{"d_model": 1024, "head_dim": 64, "vocab_size": 12000, "norm_place": "pre", "norm_eps": 1e-05, "positions": "learned", "parallel_block": false, "init_std_up": 0.0161, "init_std_down": 0.00294, "optimizer": "muon", "decay_fraction": 1.0, "final_lr_fraction": 0.05, "batch_tokens": [32768, 65536, 98304], "doc_mask": true}
Each number is 128 + 24 x the weight over its row's rms, rounded and kept within 0 to 255. Layers, rows and columns count from 0. Numbers have three digits each. The size before them is the row's rms in percent of the matrix's.

# layer 5 MLP down (transposed), 4096x1024, rms 0.0474, rows 3596-3650, columns 896-1023
094:132101135124112157101110118142089105102138103137108157101103095147127153111104116146161139110151121117119140143108163125125164151153146148135131161153127134123108139103091126163129107121133105077077115108115157175152107109115116122096143103144165126156175130133166148106138100137098169184121132108154108105139099102145103108141139146167132118169183082136126076116128152111084144113162
077:147104119116131099117142113092130122124138123141140100189139128112166120151114112136142178178118095138132133141095121172110142147095098093136125103128143144126071110128166082159146106146143164136117127149135099118159095122131161148151134108113138144181141140132107110108137161102144158109135119165140143155115123113126108142177106140144151147106123103122115135088119149151158138144111
100:142123123138119068152110100163126100164125140136122104088135136077138131128091132163103124145139099123099111130156126183102153119080146129123150130156106077105133137156103115104146164121135143121114108144101140068126114125132094138097103099145091126101065119143118102141166074165104130155131137166162149129143118103127145123159116119088148126105145135137123148137162106089139146130096
116:130157134095110103147126104078134124165150102131117108103130122167113102165115107136134135113135131142128092126110099127120131192116174171139100119116114140096113143127149139119076121143177115106088099141129158115150119134106128091112135145143136150124120139129140136162154105095141110144157152098119170114136075115113137122189124127104088109142218130113171123107123114134143104162138
103:138149148165174096118094136095154085142128068150121097171113166126142126112150130139126123143131128134127068144105147145142157183145120131163125155125137097168116143127143136154166087135164150132140139126096141136132131155131126155131088127139139135158154139156148147137115173130063108088101110112096101113160141142136115143096126110127140098111133127121087175102137150114173119142153
073:153096149124095094095156143120138104152115099141153146151106155089167127135143135149146156129105150105140105143127107105126121133078126140133089120093136130127144140099146155092152159126126130142086164155145092123147103092132144104195121120165105159110135134164107201076162111092124110114138104086140121089090119146136139125147133113167111112179122116117109130111121078155096151134125
080:124101071137124194144150135110106120117088133170117177143129186139102143170103167183094149066114097120117122128170134107163076154122131157162103139116112172107162132138146097167136141133153108076123096129132159092140146118163156137136138130163122107120135160161130094121088071121137129121122113134120131143169099147122078088110108114134142102160136105139104100131165140081131139121108
100:096072151118126112136108102120139081085158156134153101162131114110168092116137131137156143144149168160138122157182131173118146156155087100130170072107119069102086129143139122144137134101156124128149122135133130151095147137150125159126146107121148167137143101093120136130109075135130116117164131127128104153147164132116164134147130131126127126127164144176110148125115111130131153108112
036:108133150075135101176129086075110079138135152083184108167142135109129145143147143118183090155133150107106158139142105104085122153127146135127140143117149147102103079141128140143099101114113111153087150102156119103137119143100134140122110112113147150128114172112089146118107080169144156184144094130101124136090139176153129118091117116110154136136145100129098148136135149126167146123129
105:103130139121113148137125150140140106166132085141143117172118107146148154100115076110093171104104127111170166139083144155122169142158147109140127129129140077121127158153151140097109082134160139130140161107135133137141102136110130129139126163109138207118113130115131090106129086138086156101116095120161120133089141140079092128149143099077126103134165155138151141106141173145111115094143
090:117109098156103103096134133091096149127136096143105157102154128066095150136150142137158156131084121147122122123146074120115136144117157158098116073084115178145168142151119149118121106099135105119143111137104139118138095074124136142144131135139115155128124113146126121109120097126109138079134110134151163087118098092126162172140133201144085149103151099142148147180136121083138121137120
097:126140120125110124119145080136136121181109120123132160169102126130155117136151139151141176158136130081171095122118133134157130129125128187123157074141169113166100144100138148168145107160121109150133143121186134133176100124154112146130133110130147130130145156113147103164142130145171138082166111068102099140122116153122134095118085109130110163107096154116129110156107111139141153174145
093:123143111145091141133142126131105109139115131122162097148172071146101089136137152138141136107121167121144139129165086178122117154126170129148119174116120142109133104131084112129119190109133119119133152131153127116095151115108152112130148128110155121163073113153100169158120159140129165160136124166148108109110115109080087143132162170137122130150137134146116133125129119114133093127136
090:166118142159119119120081086167129144128114113102119125151121131138159150115185126175082135160090099123134140119138124128104109127111143130118097109100156119115134093116168122122153131138121141133140135186116130121076120075145110106148123092114140101112133152109111152116100155123109134104097121132148129132112147124148087099077137128101132102128105120104128108139110105082177144159127
105:156140088184093153131137190125100127134110079110080127103149148162106100149119110131150146204139088138092107112185109091091110123113127111146147192130109110103138088115120156155116103109144063103115181133114155119168114126106104164105086134108165083140142134080101154136106091127145156118126104111097144146142168152119147104147131114131155112127154098144126185088157150130113106173122
089:142135131121167137131140122099198169116129119140147145121113151137193131123071123161117120155106144158161137111143124136124158100167151118129129131117139106105123083175136139140096115132097129151107160117130119145110116108111092125139105167145151107145128117090123152147131115151109156131158104118147182122106183097124121109105095174125179122132106116116161103146120112083148190121093
070:098141153150166100124096184101130156142094115166125129140109118139137089130167128145129131084120140135168074118146107079147170141137152110166111112122109102165161121126103133147144128158150165113145147124143154117192105130057155125116105154098128119099128117132136121112163125152119093120185140126135166089147154137145127122148138191108118175104103128133115105103129125151127094079146
091:112155126167088149114146114160103162104151119137146121114102110058104125087106143128133129155152162137121132139149107129120126136105106099098093153114112128176106119121103149135119092153122121120086131143148134088124115172131138168067090113082107090131126120130096158159106133116123123044133154114127100155145129119159169111125127143117143168159133150118156092131107131122101098163128
118:107162126111149113134144144142145132142152157148135104111146119122101159092122081106143055160134143116125113128123181115129102105085100105140145158161174115176120096125105172112160114179118173160120084094130115106107109081128104140159155170136084145125162144087125160197135149134151090148148147135151103145169149137144123107114137152120128123141128142137167179125130143113143112100115
079:145141116128117125093087101128186118109101121138148137140125112123121105149161142102113185162113139118128142113096166110148131138107114111101124140167158145131121108158161097145138110107118127159156164119131126103094113133124133113129114131159128127165121123098134124153139155144107146107084169157109135153144156163140113145101148163132178148121102094138140125116144143156128107103126
104:113183130124172090164143128143145154113120107173119135170146083117093143094106116094115134123190119084117118126146108149125161130154129135123125148124132115132120171130120093098143158125141115137157112087151127134160144118103104119125119134148128095159109136150146111129152144121161106138106162137083160138125165119140145142156136102083176124158121148161103104141138167101140153144172
085:132133185206145163157142151149153132148166101124148129141080144085102194089147083133119132180165142135154105155186141145141106141130145139131111136138106131179115118134138125159115169136084134134142128102093080119072115143133120137139140129137097126089113139136165140139121155106123084049116117127118147134134156119111158135103108130159085165138117130105108170139111125092124139182159
120:174171127132139171120098136072141129154115163142140162105107092155102105115139100088095140130162160151161116103125126147097154125136180137134113127118112114091111114142126139123111142179128172130115147142106089147144093135182173126134159128124164102139143119160102186140164105133123140138099096146115135103153139103130076125118138167123095143120081057127132120136138176151117114109113
098:175125144099098164164168149139144134115149148168113090136104153120129201137112214144057119101120146200134143144112132114147114133132112134134097117164193144140099117128149137119108111136090119126140128153118090110160117160135125142145083121157172134121135108158121086112138122102138089105099112149105134122133152145121112128100166158106148143152104128161113117137125111157097116148144
086:112098122083117108174162098091146144154117146112117144114116105134112110156070151123151116125159145091153104115132073138108120111155129134132122136101137119103119133156156145111101122132132127127143098118168139155150143118148137093135157113141184175113142173108129114160167142133132118165180092061145164129115137143139100087150127131117112107107141137133166158096142129147121121124158
126:159140128083100150068139111125127108111097136059101129143110094123118156095117148111126148170125131098111129149150099113118100139064127143151152132156143129144109128148151144149129152163128114134114164153137121150102099132140090139118102138168147114138115109169126100149117076127142131138144106127138138113095130142140166103089127114121102111152125141124132172151139109134142128103113
114:171095163115125080124138094145127122066148111138112149103127134105140150123127183074138110158166122142121143147103113153124139096112142066140100124135149131109100154131133147148132122129162133110120092160145123147175154099113126150093137107143119129058135123093116090139103107133111117157127076096111128126165186085097089165150149131092149140108128124142120144111110070129136124137135
119:143116112156147100123103111146128160125158133113142095131152139152133155125145158143176153136159133173119115135145113116126113138129148113121124140109116101131062116144107118177160145145141137137129121124098084113109139162102147160137076162124141136118125173168112173104126111163143160123129110124138152080127110087114120154142175145160135095106114146174133139097132145107105082118157
147:140137132175113112149134111153112138173096056133141099081126114123127117130144151139152120112108097131132141118189118177105084118072109094162151105070090138137128136122082139158109101160110113162087136107151105123115090109113131129075120121146107113145152142168152108141121164148191094166158163119144125163080113160141170175122142151072098170111145134086116133099151110123092092119147
151:156109133145082112071150117142141134149109146155146095137072126143118158078140150156135148183131105131130145174128091119111129121124085155154109132138120145150143160154118125132178134150123127147105135084107125127110154120068115149089110112104107138148134133123130109155142137162111121145161112099112132211136106103108146144094106180129106111057129106161092154103110153091125124131126
083:124126093069122092080123130161120095083177155112105160139137138099105111125117152101160110106058122128074168116109179109118174132139100126125120162101118153126130150148130130152109129153132096152125099129143199140148134157165137172164116084173123101073109167124100136159144131098144115103133156166089177165106136110135090108151099110148116140168099121058114157085137133110151119132128
072:123203123127164136185133110164108145094136124169134142145173133107170130064147151186130121083119119120133122128123139093082126124111151166118143138126131105181150139129130134182109127127116081163143125100070125156110183062116134085126126126160089076156131132154124121103079160159106121115171134111127135168134132182149104107100125144198143129159160110129158092161163163144112143158067
097:109157124146068138174118163097136145155163125137133144109136159109123113120125099156168155067131134148120103143112121123081114105109156115109100132140148156184138157119117125128121143096152131143105125093127146159115145160118098099118121133139154133111128163145149138151161165173090155118151150141129114135142083091114106150126144101124115127133155098126120123148135113127123139125117
152:164162142128129153087135070153178151136087095167131117100162140133135150105122120082153154147169118164123144102140162123127135155132140146095094129170160070164118129122148103103113114129125114122176129130123153157104119111197134111112130158115125138118126147129167138107085135088118069093119154130099114118118145190180133115115129117155124120115183139089147123170118092137125082138116
067:105129139121112144125160103107138139111154110150159140151131108138146131172110120126142152135128141122126118138132127136104123142111141157160153096115109118139125089101125144135111135141120103145128124108148124118150113115144106105123128147141102140140137132138140126100133133117126075116085089102148180146149100131096125097151089142110104115131150136165142105118126100103169137177120
136:086153158103109173133175108111127148128129120130151137130108125131090118141089168134097116147130113078107097156167114114098164104080114113140135139154182150123091121109155168111140151152105080143091116129142087159112125140137096084110115142123124116145118158157125145157149136155173170092125174163138103124066125118087139145118106089137142154140125151121159105120147155145119167136085
056:155160206125114154169110122118110091104104111136107139155111111124122140115147139179139115146188107116123119093107127169139157130103148160118136159192137116153134111131101135104165074115116153177136151146132166111175106120132173106113141148074133137106160098148133124107117135155141094095079142108103096097078142177154119118133151113155125092111123137149129146110130159111129127172135
162:128127084107102145146156104107115136194171115126117137131136138114113070187157153096127108144104143099148153120136144131122107113113123134157132122198133136168132130173153166136173158144113159156133089079083115153121199157153098124148095160137101187065102123143165104177163126137145125150130090113140100130126115118130100140109164089123154165099129104119094156163150159140142112111165
102:115142130092110099117114116128154104176129161120142136108122066117105134132144132104140090069083130137132168105133111147128131147155116105137119094075126095107093160125138123127141159118123131122108167136069136137103137151058109101153119111125095116117141101133116124143108131128152162116109111150117177145107088063139107099165111070122105091087122150137139157121114146124131169153124
056:118118148124121137146127130157141132148149093092100095150103198104131137164086141106143104111142150096121138085132135133121130115123099141138140163206117140153137132159134112109103120140099113112139109143133110187110120094132131134146097132180102160099077144154096173178099089144130121133145119104159148128167121107127154099179141130170119130169130154094188171102170158179120092142149
062:157162120150136107154146106151083122132152124160122106114139160133121112167136099143133143114136156141146126128104074130170155145125116146133148134123075135159141139163079163147122174105188095129075168072119160146110135101118152073107123161115123124075153116152138115160121123125159139122090124119124110182129066097090148122089096110136134163107156143083107148095128135124122150093117
095:149130097109114134142133135155134185097113133111136191143132070131172186142137114177113168135181162087112165126093137143116135147137113131114158166130154135136099136121130172152124109135117111123098149182135046152130137182147133102156127135129165139133099128175139163110101122159090122143159186112130141071076107090137111118159138138116083109113120111138151115112139160155127136107128
094:136111107129155113138124097148161144129126075117116155096100138142172140076175155181120098120135148077118133141103135141111126187127134113146101116125136165112102122143099096143106121137101131121110155114125147160119112077118134124131127133132129120081155117125117146136165129157142089076108185087169117140155147154117172149129151099154127120147111148132138126123119124116142153135115
063:136098140139085123149119120107078116138142141165150094076158090171151122141140133118125091128141153080086132078064090155095127150086098142120151138101118131152136149109158106108161123109110091130095117132096126130124158153123119125101141117117136104121192153158084124138134118164125127113138150130149134126146135138127115156168162130156157119121147139127128135112114151142115133133149
062:070127154118137121142109117152103102147191159141100109124093085119154092159139121122157099123159140136111104128107198086122173122142119141134112109139078125190104123103123123126096160147087127137124125119145128130154175118085162148116134124152092156125141090133158129147128134119131134161145136106140126159122127121119129141148146098126127099083169176146144125135117089109129151104130
122:133104100131123127127147142117118116150071128125157168069116147115076148106136114129149140119138119169131112106130124105145112150116156138135145123155121159147136091120088169125123156122129118147099126144102142129099127117079113095118099136119156140122174130133138087092166160117141127107152122113102143147164091149142136112141086113146119142135139161135201061123132110124160120157140
054:151149107134115151123080119142099094106122121127152158105147118107153124178118151145132132133136127151139132136068143098147107146093108093160123088126178156139125103116185117114130105104124108158129101118131144148104095154136126119155096184103102165138122111096093106150129127126141132132092104169165147109123142146143083122137135098146129153134167132156132109106126141121108151118115
165:077159100126101146162107118136148122131149109154129121169208105124169126173161110137151136150124133125119131114142143172139126101131137118137099133136154138157132114096146127151121142153107092128108125125142095114148138146107133099105087122161110127137130113110137152133121140089094130140162154128157084106072102134149126136142075123119135114139141127126144104112163123140115147129107
107:138136100109105131075100096154115111146092119108154108179152114170104141094151114121128157104117150142114110106128168128153087108142121129115165146117138144159116078081155138123142144115127163093137123125165152118122092174128142117072118082158166176139152143133139087171144107110115089161145118169120101125119174151114134120108101137114119116141134145117159111115097138125116148156145
116:113096159107077142132127150091157154128114136150116138114070127140133128105138144139119159122126163136145148120151118126131115143122123099129132098155153208133146162143092105107135157119140147107122109174105103106155101123115101138119130136139128135131121142126149163121104149137116112123139142177098143165101159101099150168204094148121166156166140111132076155123104128091089144145139
127:123149159112137111140140170140125150153144084117120099121114138146109143100104120163113111099136159133142134141084118148102188096143142065095093157157107119095077170133107090145080150167163137111090125118123161077145125096129134113163129086134119120117130135109122115165132180144146137111137129141129165155160109151128115144102115115110126087124107074148132123103085078130140108116149
099:116146153189147092134142169141142143140121134100064136167130097111140121132119154135147139106162157114138085115126118114114150127136140090135137134081135137089089146147107121160143092120159111109147147155166149149133125157110130123118154118140121120117157130110140109123173130096148111105138102115129152135076129133107126135153145116124113120137127123146174104058093136102099143130146
102:119140135104132108127135153130125118164107132141097123114118111177106137130141121136132153114125128163138123097093105150098106146115120114074110104105150115125143093136110142139103092128134131141155128100139064100091123127150096122093161138099174095115150126180118136114118129143100102137111112126134170135132161116121150122131110089100141107111087140113117136099124096140162138125150
093:125123117114113148111084132129137140115102128095100122092136148146143132131081125139125141126166118103136088142109168177146135126183143130077143162141113120129145130131140128127119127110197108113142144086112148168082162099125142155139115102109153161130096111108166154132136147104141130147103149125175110167105098077140125097156084112129107114087055164117109101127159063157139122139119
088:130146111105102075148177150148125133160170154110146104115155074121123168177131101137107102154121143134123105133150120176112107107147134102130090136091114148112079113125151154137125124114097099117129096123133122082102127119142110087120120113197166229176128151115131130150121097104153153120217084120197088147104148102140100174138112158143116104106095085141138166111151130131165168160144
# layer 5 MLP up, 4096x1024, rms 0.0628, rows 3597-3650, columns 896-1023
090:119131148144143121159132143160132160123092131123113180068127106163083152093147135125090107080140186097119112130169129077151085117173157156141106143105095154087187114137065137114145146140153119103139129104119147122102146117116098110109120137116121132109144121150171153150128078145133094139116135105131135113149146127130171102086170112105118108135102150129168128158110123111135140125101
104:143135080166104150116144171147156109118105138112146108094105167085169115098078163139092112126121123110123117159078122136097085127135105107136149126162183126123165135132184147116097102137139131164093096154143111121112088108129109112114164087112147093148109122157116132130104089105076125102125139123151159112106073127169159111125126104171098160116117117143108142095155138147144100121082
118:131125122132111121150093132134090131151132121139139134117140141094118124112129152137123111143143136105144156109105109112104139082156100154103141129119124156157149125116098153094120113148145153104137155138149096185083116077125112144121185109126137132137114115146159136129142081134105116110123125153141144131120097126175135137136126136125148141154098150128099189105099114112155142121135
138:123106099106107158135160107161084192104130179097153156080150107139119129098101140142119145117123128115144155137155104102105115068100114107109139091124129154095149100126084125098082141121103105129136111142150112112137111096128148106143168142121128114110113098130115131123111088145169130174167132129138163135093116137123154119144113144125132173129127125112131100143130114132115131133090
075:150178141171135153175121162131113136122150160144123120142140073133162137111122142133131105114152127129120161115116140125111104119121126166121108144127164098099126126149127128169101102149163164114138120134097138132117141171117137157149141115120156137118072139164139078136165104131142132094117121166109150121164163091141160107086119107126108140114113122131109120148104146111148132104168
092:131142196119150069114111132156115104118162137069138104122132086139162125069139122053126095180141148136135127111108124164124161121122127084113126111146146107148104130149103163076138132111120133161141144133130088134117085137121101114134099138101130152129124117102140152140177182156129159120141139149155113129091145121133179160130126170150126144093150170105176141131112116150139119104159
104:124106125080149115118143161109127135156119109127156115125150166134133131108109152077117129107146103142109151122117106093078126143093141105147104151142100158135146123126111099169127105150091094146102099124155112154167145138119142135117141106142147124175091117089143113126127165162115136126136155141167118124126108131130158103181131165117123192102126132093116166126150142181097137122146
041:100146153147095187142159065135077125129135194108178093096090135118104128119134093149117114134144142147101119123143133146151163141159130089126105098099153137168154100104119115152127154164122137138114143106123136120141109106113119122126112095145123121158084148108143101112112137126136134120147137118126133146101116147108107104175136134112124132139125112141124116160136091155119149112142
107:121135122145119169108137119111119116107140149166110127109145142123132104107142130131160157110116147119099116100173147116120147135143135203113127092125143105155153152131116152120113128120134132150143126139138165097129144100151146127157148110165084123137140093125117124169087109103155167121112131123155111082139107109148077199121119120112074115098126130085128126129123128128106135137133
093:119154109120084130140096102152118108175132112135109121164103106138126145144142114159081160136156125124106103093108153142181142078130104127134122131145107126143127120150109114121110141149114146147110130113130059133135129179141126159123120142111151136113123134096137113126092116146133099183097125089085136188139200179121105101136100087088129124143166149145120080138124119140162131121131
102:153110127142118115127151103155111156132127120111118096146168144161106083104119141149118189125097117102129150134114089154116110112146185124142141136102120122158116110155121105132138130149160119189130128134151149115134148111089153128165076133139086109119146107113090114106137106136139123113125126099143109108127154153159125099148124115184116138145041129116106129127137134143138127140135
093:130126123164124140101108132101122110116153142097115097207152122080110132128157107126116121148167103089083108134094122144136135168104124172160129120119124123142118120100121107126138135130100143126143108174127145101154137106129098096138128110135132099148180145141124094093104157134162128171115130141114123183134109145121167161140180130155145117141129117178130095126160071077133130140125
096:099135161126142125114166150093161100138126167117136157081150136142094120136073150074172105113154125112111111146142137126145117125132115145140159176120111078187127148140137116131103124113149091120123099118145127121148117159138140123132131156147125126146138108120161107122137102162131114131144133114104151104159113144119162140166118124157120173145120157147129131118123159147108149145143
098:176132107126146147173111144147124155094086144128113125131119126152130144117113131150148152106153136142137144142140157114115147109154143132136120131136160139121168132127200106163118128146144141155094103132149150102132131144090110171101094127121156083170154082118121101082142121095157151113136138134125128116152115102114152123152128092138093094158153122150161172148127116110154130079121
096:127123119143084118119121115147053125123152133136158125174120125117089131129164117127127144107124112104085104119116142137143103136103122128114161116119112146175173139107116102111092126118167106101116089130103131119133157132134128151131114125140123107146155158115140103102159129105122091074121138112116119150128124141100085122130158089163084112108151161137120163118122128158110099137168
070:141117182157125127143125133150114141117123162078115169136168157107144154158087120149103127134093125132086124131093137165138096099112131153122149115057164150124099124093100136126153097144119153107119150161147164145139121101155153088114167123150168133123115105081163085138187123050137118160104120163188171095117102093118083098120095086130148152132137138103149146128130159160106173156152
091:119112151159148100159114127091139149104101127116159074146123104120111143093126143092106170145113144118120122130092124105172151131129150111117201152105133121120145156135130113125143120150109139097142098126178121138137120088087138126127119146166116150157168128182145134110119135125086152181207162132152172137132160120161096155074118128156107144109153086158135142136117144120136105088148
114:134115138177108082127145163066059115149139146109126145139097147160117153107116129087161152132127132139125145129106088118170152183132127122142170109151147142163123149121122109129119117111138157138139160113137145133159148145193110088087120093107138086152148136119162103115080118117171117111106102117137103147106174118126073146173090092105106125169167102176145119147129120144148088133137
079:143144128165118123134112100139156150166127126122103114163119123144150159139116133121125096108098115165120136105196098110115122181118136120113154144104093165141145103088145126097128148184157150132134091104117136121113137110150147104111159116125117142166138085145110155140149099150094118087144128133160090104139145105114143142119109143134142113104113141150124110120165130123156113120148
101:092130081125120142100134140144121093161107145135185122132129169127169094131147155120104136127130152133146145150117106149150135134130160082159111126119116136124135090110130136131100148112167147119097156136112129176113162134145174114157121110156086140130110125108121141135089128105110161116154107129153112134081112116086105144124116149166096136091120114082103140091120103115107119111097
077:127110179101122136116115142095154109129150128158148136163096147148135152139162129111124118135133156109140124146139115166154121113109126142130145095102149090160132081123118128101160163142127145125150116119089101160112094138149085148163095128138121088133170090147134106152073121135113104131167108147150120118112149119069151133106088128121083155130127143107131122148093134115100188109162
109:151157096127123110128163169115182097199128183159104140094122149140138124122152120150141118152157169126170131130113146128129143128109150134137132181161092115100148134141102073153143104158118120109132140115137143136162129146177126112098144089128115124168126093128169124126161126094090139131135065178175134137118114081133110143138171130153072163091121101157103108133095167170107112135105
098:126169136147115138133138110094094111138142097135130132131131145136121106111130131121125123151173116137132134121122131159150132127146156130103118103119127145090131124192126134103131177121137102137122112113122173134114124089171120127124135110143112120127102143106128186148062130169137169146140148127141118129109103086121145149162158085170109139140114127138140169145166127115119193147101
092:093175129163132115117146153169144123113120103141118117147186143125148144095142106098100131136116067141099092115122155125122156158117155133147152129122114130111110125108112114167207158115108158114105148107096135112088102137093131105101151146116104115151132121141117124123144108126135147143112132143143137119127121157141180186120117127134162133147135127137088098137108115084125163098077
131:115097121131124117147121147072093168131140174170106168101118144153129066137138137128128129069125146152088103119110133083128133097162137140131108134067148151126119096117157149103129136119144143143168158145139170126154152172079126114103146161143157133129112134088114129134102159163112107115124147112142106163100127138107120139158177154152151107114160109112183123072165109124131148122107
114:154109069146103091139119106116119109127137105106114090133135112135151130064129136107081131122147126139113109120100127160139082127148142139146108111114141142119156116128131152116118118169101121127139157132165112082102153125135102155093160103119138153115128164089156134121141047107116134170086088138153124089117100114152120130157127139171134156093119120136129065170141124143126101125137
116:150142129118140140146119149110119157133159101107147103099110122115131128101135137095126137123146108127090120132106126125147093129159118141136134100147134126135118136170125151191115091144139148109127178140143091082104147106125070151140107175157143155148149125098097120148079128149163154176118101128119119143136107132120140170122114119132126120177140148136122150125147132119108109117148
142:145146134101137117158144151102127143139045103128114126140083137154142176118156128131159110129132115095124121105124125173108122127162146140130134111126160151115088099123096126071116096107135158145128114135134140141109139132101126163136149172158127101144137131115125097110156178115134100148190116127068107117117120106158090104125145137105124071145139104133127130103123114137137113130137
152:105087126145094153130156098104118154104143141139152134146159106145108126118137120153100180114096137106105152143122088137114132130109134163117106164103091114111134137158131128193133147107120157102126143070123130127092123107158138136128113097105103098154123119095090106152140141149139108114120071089121163125115131135096148118143166163138113138172104137151164129148106129112166151150090
086:162144112130129118122113123147140135138124109086123154148149147154106131127122116133112154139116185118137184124097124107092130107134123121121106108132146163109138143149146138173095158163082108125155110118113148165150120142152085150169157129151129092108137136076139145123145160126091090070138153131098116138120133123141131099107110155126073115165122120113129132115083090123130131130192
076:152130117123108136120112141118135119146113171106106134096100095164145119126113135120135155137147093113127112098123144101180146104144147112127148154133126127131120135119113047167109129117116149141154129142130093123127117171112125143127156163102129106070144125105151122105159091074115129148140135159128098103124169124152099205145115127168108117137130133124104129080080132074075166151151
098:138141142207137091123118123100160099149122097145142124162146162108117104110118119133125138092176111099170130159118106094083078142075113133114137119117133119199156159107152123091099129129092126122143127103070137126143120165145190107177129118114111098110174137137126133124126130149088104121152109100155104130143097146095127140096156128145135133148158095116136143140118127132126136122138
146:139132114104142124152099114141120119120099143094151122072135129095143160105164156187139131120172104124169103218174153112120091095103138068105115120098147086127115150173063128139113167125139165120129143097124144124104135111112148112134147106175124141143115130128124128165162121161168152146127128084118138131112119081117117147101119104081116057164099127151138133098155153122146131115149
079:195149122144136147134129144146116113132133148107136128145151155113113129077118127161109119123125117137137130082121106100157128147130122120135125170123159140106161157168114127114161121100135166148121132162108115155136148131117154154114145101153170085138118097121138152136159117130096173139158119146107078117118159142163146115099199148154147113082094110098145167144110156133061119111124
133:163127169126157110128110128132137147105102173095104105097117134139116123109189124116188139174140130124179135127088120137127118112128126113139123110112078111100154169113140149143147119118105142154118087158090160111084144074099126174131164091123118128121153126175114131113125128140135131131136082069116156104169143094107124114147114188112100119132148120098072135121153113117118131128155
055:162133097166143123177128110158148157119168111157072187109087108134106155135109140105129138140112099121116136096127130142158158172111117130109148123125129135078147117163145092171135130112126143137145127164122123143076127123127117210153126130125121111119127093107113132121116124097097152133131056172117106103119148130133136117090128134117103131123110119104123109143126113161073115115100
177:123097187126106156126083105168132121145127141100126115122140124146137117095132125148144099110134116076069105129160115112123154128117128138095170128097109156145091123112125109154103141117127150104132125126180139080178130109134128056123110135121124148135121135087140152134150106104193147098114103102127062134103143113124156134121179147125101124169118142147165116136105120118075171095122
105:126116112185080138099131126161102123131113174149158115114134159099127110092098104134161154165105196131181134177145126169127183101131091098119118139112154138130155177128170129123114116146118161128135103127150125133084091092113142173099144145126142091092132123118115111118129134118095138136113105078148088095144120079140136163098104164151108136177145150098091117122119098117123112151117
060:146145095128119142106142096106103168121090128149106164084152098133132126130150121127148126138144107139129104151138106159162111145117136102110081127112128128121163134103151125094131099114181158154143160128117121039136115153118123132087148127102121110135160108101122096120164187122124094081075105108104111098102129138123141116096115121105156144042132079123109092125075157095073174139109
071:106099144114112169119118121089165104109134107109129140145108109106147133102127132141123111134113127121133151123146185126098131097112119105147115132107147131121131149122180102087135084171091117094189113174140100122140131128132105137168139119113106152198109121108105142094155133159096118163176141137126135059144190157171125140184152134157123099152099102156118122180167123120145148162129
101:142138167117163093095128106149140105127124171121070110137152152119074103131128155111130093128115154118118121193135136109135122118122116096158109079180118129127136146150134072119074139144166115167140131105148179148113121103131125167102081131155102158121144134131128104170121136095161115059111129162096131178118122178127143164116114147139155114175146142113139131107152107122140174146118
094:156153158132132125160130148078137151139112115110128076114136101095142118119121128099134124116109131093118154096099090117137195128112147158090140135137140095077114116141135143105166172136086122129162154144113139142127132131090134117119142129086095131087131118138137122121145109096143076134110136137157112154094104106107143133124102142127159159149142120144119148154122160153169170164187
064:111145115098162143137127134113166107135165102139127106084164111177117130127124165114119109159137154107118121102102056128125161156141128100151155109140118087155144156101113120100157151112125112144102105140083153125111127153123157152133144105125131139100160141131119118156136108124085115127104099130133069171117144131108130070136134151151157166112173155141110167114114137138122174101112
070:168145110120122153129122110095131156094093142104118131116125150154131106083128148132120169117126101100161164150177096127114130127151129080111126130076149121085147131130101167137134107062168135113178135092096147138128105107152067130129141137114156142106129113110137134115110077138134116097083105154079163093114116110142096126101124151153130146174124100119137098120135165114122089158102
118:157117112129123141118105136108183117142105156128131152141121102127146116154120126122123154130146140087111141099052108126184119147147133114179132117115153106165077108099152135131114125148119125163156152125118151123133110166123144125158114091094083143127071176126119156138146144109104131102144135133138114159108117097136135144172136118161132108124150105108070140115107116147136074111130
054:126128148109121112150126140117101170136135156083100177138171136158105156120109145151142120159129123137142148151124146109107151133090080133071104126106129134104139140162170137141100135129187135117164091087104173144077116131116101136148121163135096081124088117176068103137132111029163107099114138145061110124138104141152140132091130117176159175130161105125154146148160166146152118155105
162:089096092079136133115101106134147096137127114112176113151121126105135136162162142163113107096122121085170102106123134123171103099129121080124142114149108094127132099152134126102140185122136147106108121120133069121097102143120112129105042186109160101085121108139112142078134136109092116133136136149160111114125150158148121081102129178141139108121112124115133140147135138118148107141143
108:082163140120137160121162141133125158107145096115138110118068098094122120123154134125122158183092106114070147143154086095075144135120170182143100141132166129147079145138070133128118096096140129133117140166124122127114127144104165136137105115119121133076142145106080135110100145142153145135151140131115095117143086153111087127138123154151143138115128078129139124109140090145118125125148
112:143126129111084125172152152126100102164134106109088098140091112145126107088151076103092188126142143102129139085103165114096107153106123125142073067119143118098120131130116124107119127146135091110122137120139120113121142162141107140122123112134145121173132112110122079141085125090107134116105120138145160129119107140112129111127094106174135128146083075162154126123114125109199137123121
130:077169120168102120193160141103140187142105158131131137144141119131123145125140125113119129132140144127107122114129101082127118137088104163139145129135156102130167118126140116135135129160130100111096152132081137082131123129095141112157122138123164142116123111091133131153127161158121106148126127115137110123128096134139122077114160093129134101120150102141150096126141124102121093112140
101:138091122085105143144129101203118167118142145085197091109120120139134163142125094143120111150099123131112135153118168171169139109135117177122110137124166102116137096116135150081122144136117183098106129153135127130147115094115169138113115155131101130146155112142154150089134133145109098145124110108101097119170126078120148126129135097133122164159114107103140116151178123176085142147120
103:114115122167123099116106097111107135124112146145158108094102129129127095074131155142117151128157128112105144149136168120170149122103131139147119123089070108098095116130139114184173124147107167134124161144149141153140134132139111105175150092138112120109077154112174098157197140138114127105147124138126107125122093113140139121091135128150113150107146160150135145154159151107140134115084
110:115097141127126147144155114155128137160158131150137122176145126082091130121177148143128101132132122153129195117135117105098113152097106100190119091103124142131117151131107148101141135130079130157143114166148110090151102154118142105144135132161098146128142137164085096110117118176115139139184119110068132115185147164116151162110140131125113127150224102126117118131110164102102114115117
089:103085112170113166098157138154189137109120115141168108120084163110137130094109169082143105152117109122161108131082120127105148106111106164107133152177121147136167135138131105077175137130100171157080143101098092143098121126079152126127079137106119076107136124123136131130124129101121112150106140119139145165139097144110173101145082114144122113206111088174122096146127119142129118148087